Part of a small language model's weights.
Size: 8 layers, width 768, 6 heads of 128, MLP 3072 GELU, vocabulary 23991, 75.2M parameters.
Architecture: biases, tied embeddings.
Training: a variant of Muon for these matrices, 601M tokens.
Each number is 500 + 25 x the weight over its row's rms, rounded and kept within 0 to 999. Layers, rows and columns count from 0. Numbers have three digits each. The size before them is the row's rms in percent of the matrix's.

# down: layer 4 MLP down (transposed), 3072x768, rms 0.0456, rows 597-696, columns 448-511
# up: layer 4 MLP up, 3072x768, rms 0.086, rows 598-697, columns 448-511
down597 101:525561511494486476546476491527508470492501518484482495483502521496469482477514461508496475512506483492516505485472479477483503498486507506501508496476531444491496501540558487515452496505528493
up598 097:525469490497495514487543455505513451479462487494491513513500476512479499480476522476503475517511482463518492518481475524554532472540517498513482489485495471480489482531486462512523496486511517
down598 094:509492534512474475475477537515526505466463542515531496526486510476464514500476488492482483490538503494494463483543491481534486500500497493536486479454505477496524513488484508518552529525500495
up599 111:498462477502467485516459497473469454484490425490473484475531511476548537516494486527489482489510499481507513501503445454506501527506444515472464506470521513502462535471483527498556514470487498
down599 120:499485483459490513467490480483513500492500490486523511475497513508528489533539448503495473474494516529478502508525486460524472499510521492488474518476513509537469525499492506512515495491454477
up600 099:528524520486479491517532494481527508481471451499510482484491492498511500485511466517490514500568479444477488523469487488457491493490509522483489491482509491515491506479486490480507485504493488
down600 097:496494510537489453501493538483517521486490477497498486531500510520499545448536490493525481482528492470515482488516507476487464484510464538504488515517511495482504488487495499548534475512549482
up601 107:480509457483496526417463468511499543477563508460500500521463487526502439450466556542459560499468491483468469492445450527528525482507522485527514453517522540507495503505496496513475508510513493
down601 101:450545516433514500499549538479495506481525532482517520536499454488481502506519497484496501498483502454519436489528512496477488468474483505458518490500477486513464522532513591462464512521551495
up602 103:533489509459531496526472499519479501492510487437528538474504508491502481509564529508472473533488493513560505511543469489473511512493510481503501446541488489479499485493512461538481496471515547
down602 102:547483505551469503460508508480453543539533500515470486526520521459515491506469488483522567520468485531500503487544510490515455504510527493458512510531474495496497514519445494522527487513478491
up603 099:466559516505457534480509502480452517511527505525514463466521481485519499473493446502498478478481503522513509473483478484530518521513480466521560513480494485507503483463484482525497495490506497
down603 102:500479549521476510449526511469487471524517539492506500508483510466513511553498543501490496505534527509506451487498475485503527467513514507553474467489496527497526520517542492493466476488540542
up604 098:487512482481491519487514499550513540529507448501524502500493523553482489464517452512468488465517529509466505483497473503469473467491486488562473493517505509521478449537477497543467434511508524
down604 099:517520537488488559477488481489462453511538508499506496521463541448503519493494472503463486496478536482486509488548469454563527474503523467480505524491503467502482542523506501485522478484522463
up605 103:505496530493456520514510511497486477536457510495504482518485521527480510478517468502469493512543483561506525484476460494502459494513513520491479514499547506505510509533509501460497481508493493
down605 098:527478463476526563474517515485497468477508509566465515491494522478492504515501512495510476475502530502487454523522533503481485533485521476526509535513489497532511490485535481485447528505487481
up606 103:491480503506530488491451521479463546531525458535473525540449508486503478494484538499512513488496513518496500494468482501508484508477472515477505487472506480520487522493561501510505502501497479
down606 096:487505504489513491507494506501472488455498516501476505515472473514516501480464501503547447468521505534464485540495465547485465496488506548497516489528480495492527444460555479508552516498515495
up607 097:486528537509483474479497488510497537496486532472528493505528491531496534518507525531488470510549518474454489471474493463516498527519443511565537503474513501545501475560465474498508507509488506
down607 095:475493477514526507441498508487512492496512496477487530498504491504545460514493446514498471494486505487520454482534496446532530442497520506499486493533512516467540518487563516468409512507506530
up608 096:495451513468524471523509507513490505493516499522498524466564477483490481453536477425501523472543519489483524501522496458488506511529514494505540490489500522501437507463495503499513509507485528
down608 094:455530495466505533463497487482500517485525540466501507514506490510469474524501479539527493478476507542481506515507483487545511483493488475525488528515500476541522469522482541485495536487451556
up609 103:503461526508467493513514501525503470492517496541508524468492481466483444480457512509519507484502493505509468506493490518510538455449525489499488482507504528479471496469499497481540520541477505
down609 102:491474531507449457496536520572500491505487541490499473476500454479488496488508553519495448536442471482491482449513503498458488463465493438488509495485473533516469514509503522518512513555512507
up610 102:466537513531510506480490456481462457482485530504505442505529470555498504491506493486483521505500514495460489515540496503489526495534506516493497507473518496525503502478523487508511513521474480
down610 096:510468500515508493498477494507484469508538526505491476527465523485489463494485513514528517459508474458473480494547504521525508497517475466521496527523474557538515538486481518502529475534507491
up611 097:510500495518531476520517501506518494528516452533487469511505456533481533502522504470543507476480519517475511499509516514476507484476513494538517527543532558469448452528521491497527471499504441
down611 102:510529535458515493439468506462500494498517534498484494473470511526536473487482510497485508521486471503470501470509510494512477520525536532489470501480534486502489491524488504517494498507480540
up612 103:521550449491511497496507508528497510477520527479495527515483530461458488492490531442528525507521515494501517508451474535455513502525506482521507492513480524520488418497473523508530547497511476
down612 096:457480533485500500466505520527481473521500537501534462507486533496479524511512493483498490565458485510514462467492501467479512470513509476507523487480488481487540523508484499491578469527540499
up613 101:533515466475503500510482529506519488475492497496509478504502520467500529513460474532523459486465513499496498477453478499494511482487519459498499490471449507513478461515495512513383511507507511
down613 091:486526490510515489458479511487508532514489500526526476521470532512485503517500492530502492494509474508491481535567521501521501544476518533494499486551556491498473518507518524467541483473528467
up614 107:501498497472494565526421514495512517475477509502503512500498443473510509506525467493505503487437488459496480538504539509469515496510526505451527505503505456487446520480510501505465522465467512
down614 099:458478516533561478518458504499466512472497490530568492548520547494486497497464556504548492474482467507496490485502535485510459492505499540547510482552554542497531522528496463483518521498499480
up615 099:532515564516466466532498499468464528469506489486494507476480494484524493459478464479499529491480490469520494516518504476484483502485499492518453487492516505569521523485497479474537519517491464
down615 098:483478493494452554475508489498555546474485470473487513496511495514504457522519506520508480487538505517529423511518495492456493455485511502506488486537484477500457487507513512492492466497521547
up616 100:503484514521532465456492478505507488512520490485513476433464483543510530511486512476503511507492519539460540494500469467512538469498523503509462473491481521538505504491532471486494503499487504
down616 097:488514514488521513474500514505539481490490490498516456527519513486485493508503488517505479473496542496523488518517499525467492518461513500483523470490516442502450487496499517482499495518516476
up617 101:508509516479497495482448528508534487491508497521432524520503439483523469502502486472514484449507485503532484517516439495540472526522489560509461494515471478467519503514521556497491471482511447
down617 099:448529454526467501500520544454453512477485548485516503530476506468497472515507516490518520539505507493485519522495504509487532514460470558511465485507473492500495510446483497480492523483541515
up618 105:500522531498509475543517500511497482513517506499503478467470493481557503544545553531553495474480529506500479532449454504562492497531527512512463504522490500532442505490495470482515483540478527
down618 100:497503482487504484482480518508538530509489463475479491436499497500524500492464508534556543542505529511505502524518507529471500516484516500515443535502465503492530504482490416512507472522479517
up619 098:470473460460502503492509478515539493462487496538528494510435477519519497492498519494518531487538507464489523484469484508498489463495471506501487500499477534516481507511512508506538490525548502
down619 096:503457524496552524489544462519477468524487491513527498471531516532468506487461503459512504490514460496522503509468498491459525503562516473464506454519518486520514447506530523497497514516470491
up620 102:484450499486493519513526516489489503470541491449478474500498534486501468498532508505557495518509550544478469543493495544518502486476514502459515470530498499469528528460529502466472512500500499
down620 102:522482520521505514522514498534525529468464516515570502491457520503522437502486462472484509468497522525500440523499515512497500496509483402485496491500492491456501492511535487485459526490455528
up621 099:457503486513515511538491465501545527514515450502494500527467508513523498482532499526473490546539456494457493506532509538535476502486542511465474503541456521508512464479461546516543494530497468
down621 099:486548512470481506522495469467490472447523549523491535494463480554531525546530483495487490508492483533524540479523481527550537518465506517550504464460467481510504462475510478513495518515477512
up622 106:475527503522486479493501465537520521509486498468496509476507463502470470527525521526475541512508510485496467460465472484482518497523462507515499524530525516499531532467477504499535539514521491
down622 104:553484519518509506494490497511517520486491489547482475519541503507526521519506469517520506494443511526494489540526519462514501547499485518485471506526480469501495526486487516481488543519527550
up623 100:460436464463495500528525491554509506532490487462499501536501494505513513515465510484492508505484548496519558495498546525473498502514495479520530552505519460519525541533504451478503500477514493
down623 100:489481515557497473489540507516517500483491497477492430488504467549474516508525496434493492509502496548476509495550433501471452507479480493535507464470493516531510482494471447482546515469543550
up624 104:510509506514469521461506480518545455484498491499515485501486498459511477532507494510489441495519464501496458489493452467537504498488490504441489475494516475487485512479492484525479487491463488
down624 104:490439542550521523521463494448496485511506499458483500499510514526500493506514483504490485540477477461502521538511485515512507508519490515485519489490489499493468463501507489487442431511523527
up625 094:491508458547507499513507501505490482467508497425489514447532522495503529518510546517482473482469473506556533463441530470508495528452507511501533493527499486525494487474531503456500479466440520
down625 097:500476541489478498493519451520488532509555513509528552507511503463520507530507502552467528533472490467489487475508490518480504451481558528505533490499502463520493529485468492487478464496476507
up626 104:469495489498513512487469487473514482531488495487542533447505510491512504491501418444482515526479491519501522506476495435500512502503497457523483473464486459509516493536534455536516503451511505
down626 101:526503511524453536503544486527469512504538531468465538472478542520508541520536480486484506519527456506513498477497455502445487490500477474507496495536499516528488534540489534530511492548485452
up627 104:466536531459479502512509485495521514468487551445501517451514458536507502437478493516515530500503533504528521523528510512522547476502496512538486508470487494509523481478475524528487483502443487
down627 094:510510513504488459512499511484518491501497506459485522532501472439520529498474493485496515455496486515503442496458537506456473508500500476493514505568537545501521468469517522502484534493508528
up628 100:463544456513509470526484464500497477512479535463491553511494494481519476509550519485520508517496473495486509469504497467506485520492525492511531475500490499491483502532450521527519440482497488
down628 097:522488503478520501486461501516488519495521511542484440443522532575474454521502507515506484534548523489473438500486502483453513524474510490494546490504515555479527493531495451467524512531551539
up629 098:487497505489563526469459484483505519475504539511523484480515466484504489506518441483489472469470470514440471481502487515486496482535498455483506530517497501495491484522490445525490504497494524
down629 100:504530491514530478509490512491513504485487476498481480536525522531501508516513532513486527514504520454536442503513501477523487470487494534532497476499471472494528489487463497508503506492520490
up630 103:516473451444508506516515507538504471482500471478491502512456496512446514506495495497493509481529487508468538517520485517509526492498485490512535478470484522466506514481515473534517509496493492
down630 111:488522505458450479481513463488465488511470529488519530497493514476478455462487533471502502481486507483510563479534517497495473495479556509480484460506529520447460459501546450483499501481468474
up631 106:502475522502519486485553509487525521483474457502482490484475537489503509528526446500476490480491506508527510480461490537497480485490498478469503513482481514527455493506480492477542521493497469
down631 116:483511505516564496504490527490493494512471518494493504522508532503461487502505485489468536491454516484499537505490510512514461493475539519534490507479489511494499491479486467511558501483510541
up632 104:475541502516525492477490545491500497548495510534520470484506583507519517518462496503496477473497498483488494496483502535462520516514484523469513504477528507505477474494475474494540482558493509
down632 113:490496496525501474539496493504506508509532531489489524524521514472458511499516510481477545526483511483484526524467499529461537451527493480512548499522489488483465461495500442531432508518507486
up633 114:495495513448501483488542535491499483466488462549440508471514507501504509497504487526460491526510505522498539502522504448529536492554515483484499487459500499537500518469515463522502515468480499
down633 116:504480508481521458506493520497555493481468499525493483558558514526509409464509522523498535505523513459503501502491515497493498504486496560504489563503489531499482501528485515456510494510520473
up634 114:543528449491497482511512452510495485439526547503547544510509460518497454475508490495479503510453485523495539505506523469504520500490478497484487519519540478466475467490492485535510506489479507
down634 112:553513481502486527455508485479527540493488464558469511498501469536534455523461498490505520534513490517507465509527485422463455544471530483521491507521483497458561494533504542517424515489514504
up635 102:471491465477494511524485485512504513482507482481522475510491521569510486414510534518497528480506517513477491558502472510456477451482469482477519494527497527500473569473523503575500446496464477
down635 097:504502481507464505538515495488511482470474482518501500456536481484542517563488476503493465522483493515494554522447520504478530520524471540566498486495495540558501522482531512502507476509470456
up636 100:502547454516500513436532472506475529518527517543523493531546510512493492545517527498500544499504520500515499484482488520488527517486519463466493533519491522492488513487512532531497492453464485
down636 102:508539498493477481503514493481508516501520531496524544516499492477508506538454529443471496505511498516477487504469518483517544503478522474506490537459521508504529500466506482523447484493475482
up637 099:473508570509478493507519486523496490463494497487501496462529455550470433483498513514496504467509465505477492482522505516517510484491491514531460499470431492519496525510518548466547506527498444
down637 093:462506510461431429524460514483505530502508487495518433500488479491523465492479488530483512497484501468509529499491483507513464519485488472459514513485468475471505496511482545490428484543522467
up638 102:527497541482526515482457478519508494537467509488493508488475477529496499512517522498536484468525459506492482494460473470510512499493446530512465516504529531488486457527460497471463508480488528
down638 106:486492512540509518446533459507525459510502475530468513458494482474507523501489527497505507484458505568487470516466420490503504463521495512502554491465478507508528456463491470529411503477524483
up639 101:484498528523509501482478532483493488514489458512509450476465519462472518473490521496491513468482477462497484517466492522538516505489487496498501483469485485528464513537560471524498541495496496
down639 099:523499541527517508478516522463504485532497518534477520486507478468473528506438478528496525530547492470523526519476477464517519487469516485530475476503455464499500514491488518495479508524536490
up640 100:557479551507550508480496493475506573471526527494459431501530487491538500473534518495482502475448497503498522542525470526464483562473484529463493483502544480516487518521484511509545514497494500
down640 104:535486522500488497484483541500514506536493473532427529488463528509487518512506472462540524485498482518519515494527520553531477505489470493523513461498509456453524483481499506495502507461439549
up641 094:528517500492474566477485498511490509510508475490494548503471525531559517535484538477492500510475487513471502488553517535514505503448525499501512526488491511486532511517513473520491503503492497
down641 092:504482499481515459482536485469541502477524500539468497517509477513513477542482541504460498545494461461474437484464460472509495529471517510509462521520505492472476473531490509529474466529530519
up642 100:476479473481504484457486486489476497496495519503500490511514469503503501499533482453509520503485517505514502493512460518550502481477532458482507463486500471490508521478535504507479492490455532
down642 104:482471471497495494540494484466512519479512491507538468505508502485566504475482478533543491520489550494496500519456526510548498486497550480509459507498478514480495515472513538483476514438463484
up643 092:463549516521498465510500500472499511422494455443551492479474501501472487483472483489552516503472527532481485468501530500511482501486517454529490496530515499481514446518523527529492505506470488
down643 101:501454458495487513506468496570516508533458519521503511478540493508504490505534481528451504522488464464481493538490487487475527474555511506435518485478469517499463538520476483462500494513542478
up644 097:527506570488486467471458496439551487504510460475545444481502510521486512519550518506469491489503469511497503501450496484503480479505489522533477515508494501462495505563516537467535532532482479
down644 103:502451517501471452468526475485522500470419445479538502444492522480515489479501475494509528498504525494479522514546522506492497501493489518533508498542483494510499516512550455479504508548476535
up645 102:463513512510485478479475499499545458521520485501470528472469520504471498426545472455519506473528484505443492464525491495480525541472491492502504514519518506517523528515460512503505490516515488
down645 097:536512528517474534503473518513467512506507518488497516471507525496452445555507491513530526495482472522497507487479482498492469517452547526466479514478506467471510531522522557496453500489484522
up646 098:487504540527467495510502504486494525479448486475522448469582450504503490546491509511508459459507521502508514535513530472474487490437467491515515525530488511499460516537508486473521525509489463
down646 096:506467503482515475482475497526501489503530540504509500524531499507484433510454477513550493439511453527481462493467485497476528496487497471551566497533484496497519485460508451457543468484503519
up647 099:480496492456490542484490487499516474505510443498560487522514511465548506501464486493537523539491482481505523488476520507517516500509496468485527505513479507518478511503526488466509500506477519
down647 098:517446450518534475529519486481511492494540529518550481521501503498454520519495476488450460483492483504521509498524505502524460479535532482463545533489500481510540507485513524502563521481488504
up648 096:469544485482482505527520453524466500491520495457454507470490516465520495475535432529543476476477536490489509440518526504461502483510553515498476466532504499463495498516532491506461528494537514
down648 096:505491544504499487508544453512470523493496511498528543513471532467467505517477540513459533480534520473469480543463483532515496488508454513488504498495482521534483507509465475480529480488550516
up649 159:507504547457485469484490495525478503505478579513518540474463504544496488516481460493522515519479543533533504480458507518462514512524545471488525478438506506470501482515517488528457502488518554
down649 114:472530520490504552468502492517481517511478501499526518445494533506507489467518470568457524540514485507488516507471504505513534497506534517506494514492513512471454487523496478548577515486471462
up650 102:492473519505505513494536490477480516513502482461503497482483518498473497554489493449555508591481449485501476549473559505527494519512516507499505508532513507488502495509525470493490525477446467
down650 099:490544509488510504521528516478481503510514532516547497519496460471464472504521472524568471554510500531495494498470519500516481479493471553512553497506481501494498504501507552465442474514488504
up651 103:510498502513515472507494490487487531558526451473539471453537451525486485572505492534516519480478511512521566507490452495451521536505528508481457504525504500526518496534532496532519476494464513
down651 099:495549508478510501496521508475437452500457506465530555530500513519497476516512466464490479490495458497526477501468511487529507528489483542468534492480496538436474493525490522523499501468461507
up652 099:503510506457480526510518460520502506529497560463481503502503501499539463463517512525484496545473481471470524440477515508547501522466482484516484488511517530505488456488501514453485481488500502
down652 102:492509467515481528498512487513465524481490528524469494494484527464501516501542487505515493521532515551518515501483480509484494477539531519508522522553506506469492508476480503502448494488500514
up653 106:509487533504458521529494463521528511534514474484500508493519485485505458489487507489478495506511465510486503469549506510501488508540470454480515473495493456512475482481531526445508447512497496
down653 105:525484488494515509522474538516518536453525488496502458480545546483515520516483547493470540517531485500509514508546486508502509537486502471491502467494502456509542499485530513487522487491482516
up654 101:510536524477471515500523470475464500538485496540542466444464513516504484532487478481473472525484483487486485493513494507453530507496503452496488484451472474525515543502529521573491514517507486
down654 099:486507519511491544509485496538492502488480514504490471511504532477488519485507508500490493481483462486467499516527481516509518522472506489553510478517506491492524512524502498515455527528457484
up655 095:523467470515501500462493501522513519553459536519489494469475480513501526520511506484487502510519508507476493517503456470474485471490486480492499496529513514540432487531505516501519471495547525
down655 096:499498509507489513503545488479493512488521453482507493518508500510486520492513512475494495490505484497527509539484463537528525545518473524508468519488502520530500463456504481436540482433513504
up656 096:511509501482454515532486493545492438566482488511522523445447504515419519509494509483479478513450534473465456469520469442503507501507514524461497483502514538487509539497563490520505499507500517
down656 100:519505530501515548531502477504535499490474463511490495496502493504561496558521460484533487505524498491498472508489484503494493469477443490450478476495548480523478474490531495565503497542501515
up657 117:487499513484516514526482511492496448494531506480521540525499518486459519478524481549493507494480489497512479506542528476504494514472487477477528482476498477475483501507535464505530516475503513
down657 120:469515512484513503510509487466508503516514482468482510555478510505500527508533450506456502480473486465517506516476551494475476535495519534528501473524489442520504449467529510484480517471489544
up658 099:532486494506520515453486518518498498486470538512486508513482550515543475463548453495512487497505542564494532435562564521494504501523486470508511500516505489528525482467476508503486507469487522
down658 095:496485459483485480499477492561473497482478472483511511516504489550490482475504495500479469526494522513521493454492472523461498495509536531514504496467526476511509507526495523484486503484515443
up659 107:520487503444510506501500482456441503523522473488503511499482490530523513513485508481552527528500521482499541512538515515496482500529507456522495474440508476452504510538560473499487462490487503
down659 111:494471503496486502472468511496452512499537552483484508530485520524489492522480497511537514495508486498498493472499498536506478485494509492497460511508515484524550484522513510524488503511479517
up660 094:536542497501478539484496527462518524467508517496503470467497536529495478507546515514503480510502480483521525478502547494522468514475520483502504465479513492525498481508490521476510494470490504
down660 095:493492503489473500508514530477506520521499481526503497509520468427481477500510491504526513532441517541494513479462460532485463476495503525478503498503506468493516530525464465516582503500504492
up661 096:538497481468466508517465488523488489500515505490465490484504491441507506487529476522487515488494527530515502497534491505524545481493503495508500527503502521482510512445487469521563496482535472
down661 094:502498544497472476444527488492529533485465466468495489487544488490424511465501495429481525467522491530503486509534530476497505534481529514504498485505463552484499475505485507506544474519466511
up662 103:511514497514525499523537493522524503521481503531491466520543514463504516489520487520476534489505509499496534497517472499497489470506510500466534517474470554521443459529546494480450479462483521
down662 123:491481502520527508492523498485539548478480541467492492494570498463497486510492484490487498508498503476516523469485566486523476513502493499474488522454484545501437463508537505496464494526512539
up663 101:500459494497517492479497496463495537461495499510484544509515497464497465513505485496496548502510561493484515453500461517497503488509501489480492475519526506487497529538496491483470486535496510
down663 102:467481484509523485499453491503527496472471530534521473486507522481495490492552472533474549501489542501488508496504485512488511506512456541498439509520498525499521506497538515525563505522479488
up664 104:486468483507498501516528509523505477527523492484485528480453485529489503480508502450525496500462502496483550500467517547462460453507471447507489507478514497515452483510519534513476525592501505
down664 105:504505564509467473480547482565533482489486504495488561494488485476542528509462548474529486480484541503494479494507505548508485482518509461510486541512506501552522463535457546501423523527538468
up665 100:451514509539511474480525533484491483489475470508503472496532471547508480470521528496496449526510472516479509509542461494473526514494494551475464486474497530486508492480534502509478534510480495
down665 103:462464500494499492493523488507495426491518508525540489492527492555468560499497512511543453511470502460481531542486519488505467517530541478468485515488504515486481454467501519524491549524539479
up666 100:523514517533521479504547522454500488495498496493516506456503523476472494529503481497524503504512481480485465528501462475484485533527485477550483510550500501529512523549501559466471511540506512
down666 104:526488522491529517504488518454493462547500497527528505508493520480494501483464513500482485477499495487500517501540502550559526462459500527540526491501445505493500442506476489513476489506469505
up667 096:497484471546543501518500493486508509518491480490466510483502422538470512510543466508521553489512486484508431481543492509526525513483483517505511498510504473467447508499463497510498524522510529
down667 094:491534535545455523504477472475528539542494495509478518556498489548533524498453534493496457514537480511491521507531492504518484506480526537525476504493518530497568496499498487503514473471473505
up668 102:522472493503546530514496484503520499508493490494515484467493532498466502491478474536504526491513543470478492497527541501498467523463515503437505487507475548517515519504489475484541477519499471
down668 099:519458489523507496544476553519498527546511511497495483466486551506477548474527487502526517477567518498520500460512482490518484492489538510493504509447484561522468475466502503525465494534540512
up669 097:517463483451504549528489419492509485458498504510496481470535509521529503524530485550506486513504494514464498516534481464519478509498545507523520527461526487496549498468468506528519571520493528
down669 101:531482519463491521457492529496510444494451513466519518530518495534503492526472505523478540504466465509509468495491502528490496450506507503461495503514470451529488471506527496518542513552510500
up670 096:516488514532481497486507543503473529503497508469506529433445519492446478483502514530497484519506511450452447485479488533502521484491529529520500468512524480550543534477503486530532501524494525
down670 090:538474492478481496491518534471515507480527502540548489539497515506486489496507467511519517523475492525541496494475516457484465497486459513475480502481516505490531493522508502436480512512500492
up671 102:539506536520484496496433473475483469530469497503426548489488517510518518504546455472483494462505502513489456484473480534500522447498469518471520526508542500495526506514457500479471474476499466
down671 100:527493512502479448506474469484502527544516483490454486506497473461483496457507479483499460499499466491530539467483502509468497477455472518504479511540517511539507506502519547524452455482501504
up672 099:481490509497486499467447495526537506518527447539516530484494484497521539512503544492503518498505472477496545543489477504496532505517509494505514534505518493476494517529481534424469477422500511
down672 095:518518462503510478505544477500501481476492532478470554540509464530473508537479507501501473438494542510460476485502468513432527490517506494496492489496499516511534491526530515516508475507533479
up673 098:512465541521506491508474517525519506509484472533458451482501538484507499484469525493500557538535492502491464512459490504518510470498491520515481487498517535516488518504514521483506506523449470
down673 102:555560480508524527531517482511484455477516510483495531493503498506494491496493479485482453468471582494487485483545517494523471474482516512463473481459497485547502488516483503463510506488504503
up674 105:489446467496489479501528474521463497462488453466513485482529486499511509516521506464490536539491558523497502513500499521489502509560530522486542490535491489450494508500490489533492507530522483
down674 116:462494482486521493500490479492530500497524475497520462534505496505481539504500463452518507514511554482535532483484530511507464520558518500466480510534449495487510531527470478505554506497523510
up675 101:506463456468482508448497510519496497511483492513494439479547479491477480518475515530471485509503470527465509503438455498499551487488488505496497492525509582493470473491495470509517533485492538
down675 101:539497478514469497532525488495480515515494534536503510482445468487475489561511488496518481492532435510540502540515488483542479490501520510489445493503496550486487497523482500508502478522550465
up676 100:476471513476490470543489516516503554510495492485556499484519514501516461520504483521483510530465520469482541520503479506505478500514500544486562483495509496523502536552507470513476546456502508
down676 100:507507496504503563505523472516530498475477505558536499491492545481527492507528511482561521504503489456491534505472506503524497504517436474488485490482472449515475514477496485531511485480479519
up677 102:500464493498484497501504482486460486521505525530472523553491513513502478502505481518524551525514510490505464493532493540513506543518509505511509457520514490541479499514519435530491451502488435
down677 102:510504515505538476471466504547478476542495475523475481467487491553533527494502488514492519498475560499483505479479463540524517515500509596526512536493484497462534486481500503517496462496475490
up678 097:469496513519481524509468492511493497495529508561535512524501494490497501541488519499508486462478514491471534508530526509471508510515500458515523536516531485467474483480506494485479508449463460
down678 090:540466508523516495468470531503545509503518473517493518519527494484505438461514530508550489447500475503516534463464540461467460484528478533514510478542495514487505515503485449520512514520460533
up679 100:519502500474492512485489538524488505482482522514495505495432529467493502478502490494498492492545519513492512506454491530486465475495482522493549496506474509480470471526497512493516512488526487
down679 097:479471498489478510499521484451489546487475495496529497506466512487511531455513516522524529535491550526492524518491518554500561487493479510490538495502501523488511500512445484483483497508499491
up680 099:516523529475453475465491505483494478517512531480483493498509490466508448460487477517451504474516505545474495509457520523487512506536533442502485507526515507522488533491523505487495451496473504
down680 094:433513481518517451483519505504519484454531538502509528498480537521516494502471495482501486468515505464473522491522493447514498552507525497507494443488496481530462537522487506474515464475531433
up681 106:471533456472469442473510479498483477505487532481488523511507507528519494513478513500514573504485474531494501515453494497516465462520537505502468464507528483536514487525471484485490465504470533
down681 104:495528512510447493472482494510488487520495512532538502526498507512490471526487473475496491490508490524534484522518523481526479502477510518529529491513491524515521468495509514509471498470463531
up682 098:482518508534507486540470575527536524485531522479468529527513485467496497541531537508512523536494513507472537508542473494504523505498461484480501518505532514475510526472489499504504560452528474
down682 098:474506487518503509529442520504523466517501493508517544469523481466494518478454489496588520498520538510496494478500464480471526468508477498530469478491495495515516453525500527522522511497509461
up683 099:515496482462492480518507475512528538497497478481499505533550498497506493517514496510448509528495488478472489515502505472481486500481496516497497512511516523492530490491491508488465481469492531
down683 098:472518508506464499496446491465506478496547492507520473484534488468528499492500523519491506517517471509517501492524509513557510492507487505451453543485474542515524502507521510525471462495522516
up684 102:440504551497525461469504503469532475542507500527505531499537488474500501485474444468488471497514461462507469465483473466507540504552503522475482497491460540514513442521506525459488468522471482
down684 105:459516504480502491505516546475450532498479520471517530484477494505506491478490495532497497486475471512436497493490531498491522490514482557458466501474471504502473508503527512512487465500494517
up685 098:489466487470496447473471497516466507501478513513508456466514484515519476465475515549483438463539489499505520480529490533488515526508492503531512490510505522466485480509499537489551508514474503
down685 095:456524527513489533518502502479484528500507483501478497540528554489500488569504499486543480506475486468531511505473494516525513529461502537489481517488536459500566469447491501482518507506479491
up686 100:525512505490497501525522507503501499468502584482462485514445511558488532522491521497476553520538487498449522511519483548449514500471534513519481523479477470477491548506471515474472490506488509
down686 098:475481491532550506470504523466500553509486504480489485508464511538538498489476525454459523506531520499529520510468536473464488473480510497541444514451486508533467539501480480521456560470507454
up687 098:507519502454499465493485495470530523516517473498537469475513481469499450472472495472540526486508482512483446472508522464491451495458510471501488529495492470486540519464519460516492494504488482
down687 097:513505485484503526502534444495453529474485478481479486472486511508488484474551500483485480521507494524473509522506472463474504519563481472487479560536500504472488500458474526507527518482524523
up688 097:528512513509537487519474485496498493503491476493550537516514526479549515530539507460505502520489510541486532570499500471496523481536494503506534509480520498525508510485510476502486530490471464
down688 096:500508457493503489511509529516474465458542559554463466512487488491439559449479523476490529523526500518486540454497485508495505456480497495473482526494463532507495486480478511507467489517469510
up689 099:457518525532500491456515454498514467543530507503508515486513527490495459490490507547481552489522523524499508523536523469483517525494502534539516512457451539521448477483486515520477468512472467
down689 097:504506515520526516489470505521546490500490472540535492545527457474490542494510449545566514483495507479498506481489502491470557494514555473523532543506511542502520523512528505494509541501529493
up690 101:505502486549545508527501522533534470506526470515491544500467468536494502462519447525501524498497504513553516503450497518510490503538491509530471517503463494492503478491472529483523513534484524
down690 097:479462497500488487484493512486492492510467488510506486530482454518508536504494498480471482489508469450507518482512492554512500474501485506451486485509499506492524495509498509485529529542505475
up691 103:483481501536500464529510476470484538508486508508535497502433499475492485562498503521483483491522489505488459514530498450475488494499495499500504490487507480522488489497510521471499521509503518
down691 101:516474459501504519506470547538495478503471539511493520515496499505528486498474472498479499531520529495502547515485500479543497532509522509523525466493468521530545483523502503522422537494504465
up692 098:485494493493483514477506497499474474503475492496516508466494545476534484514447521530488511515532516476510524480470468497498466480495515507507485512538482504480477497529524516471537490469447501
down692 107:508463491489549481482474522524537496533483491483518529549487487481507513508454496495563533477478494513501506473505526485522491455519561457501496530515452507490459494444488443482408551527497498
up693 099:503517477474505468491504451521553488509521531491491502482497487528528496500527518549490523561543484477492488513520478495495459481522491515583508478512530487506453527527506464507483507513470529
down693 106:494467475487499504465506531488500582508504496485537508460468508458489465518535496503490476510498524504500505526551491495468492491490517499564455484544545476530501493521498523541468507530515557
up694 103:501530514487487514463493497469515464514524552479529491463518548492501463538493496542495471514470487503508493521518487489472515516527471461479562486515482477525503511497504500457450522459479511
down694 101:493502487507531487501509489505520486526514493487480486519513495498512543500508501517499525507514502525460530515478502496538533485483537482483478528454506468543493528507486507490515483470495518
up695 105:533513467515491475565472509479498473501484473541524483477483486480452482504480518492514516473529487513520475489507535477473500487535513503454486496540522494518477542529490496459483477490500542
down695 103:494507537517529498500482530495520432471496514510528516540514492484482533497498487448488544473493540473511471482488456508487490494522501503510533505491520514473526533500487495516498468537493488
up696 101:524504497531455516563464519502469487495508495501482476491484478489493488478491484509491513497494542486502524495494517462443495519487509495507489480472514542481500517544506510518486491518456510
down696 094:510539484526507494492513468490506468473467545494502533492545482469485557484467501493467498572537487504500495470509511533539507473529499511519480476549506541514435506531492483495534483463487508
up697 101:493523506511482504537491540493517531484475480516516505507497510510478471475485498524499517484501489480501523463457522460458483498485561515521491510457535514497519465477463495484439489491476477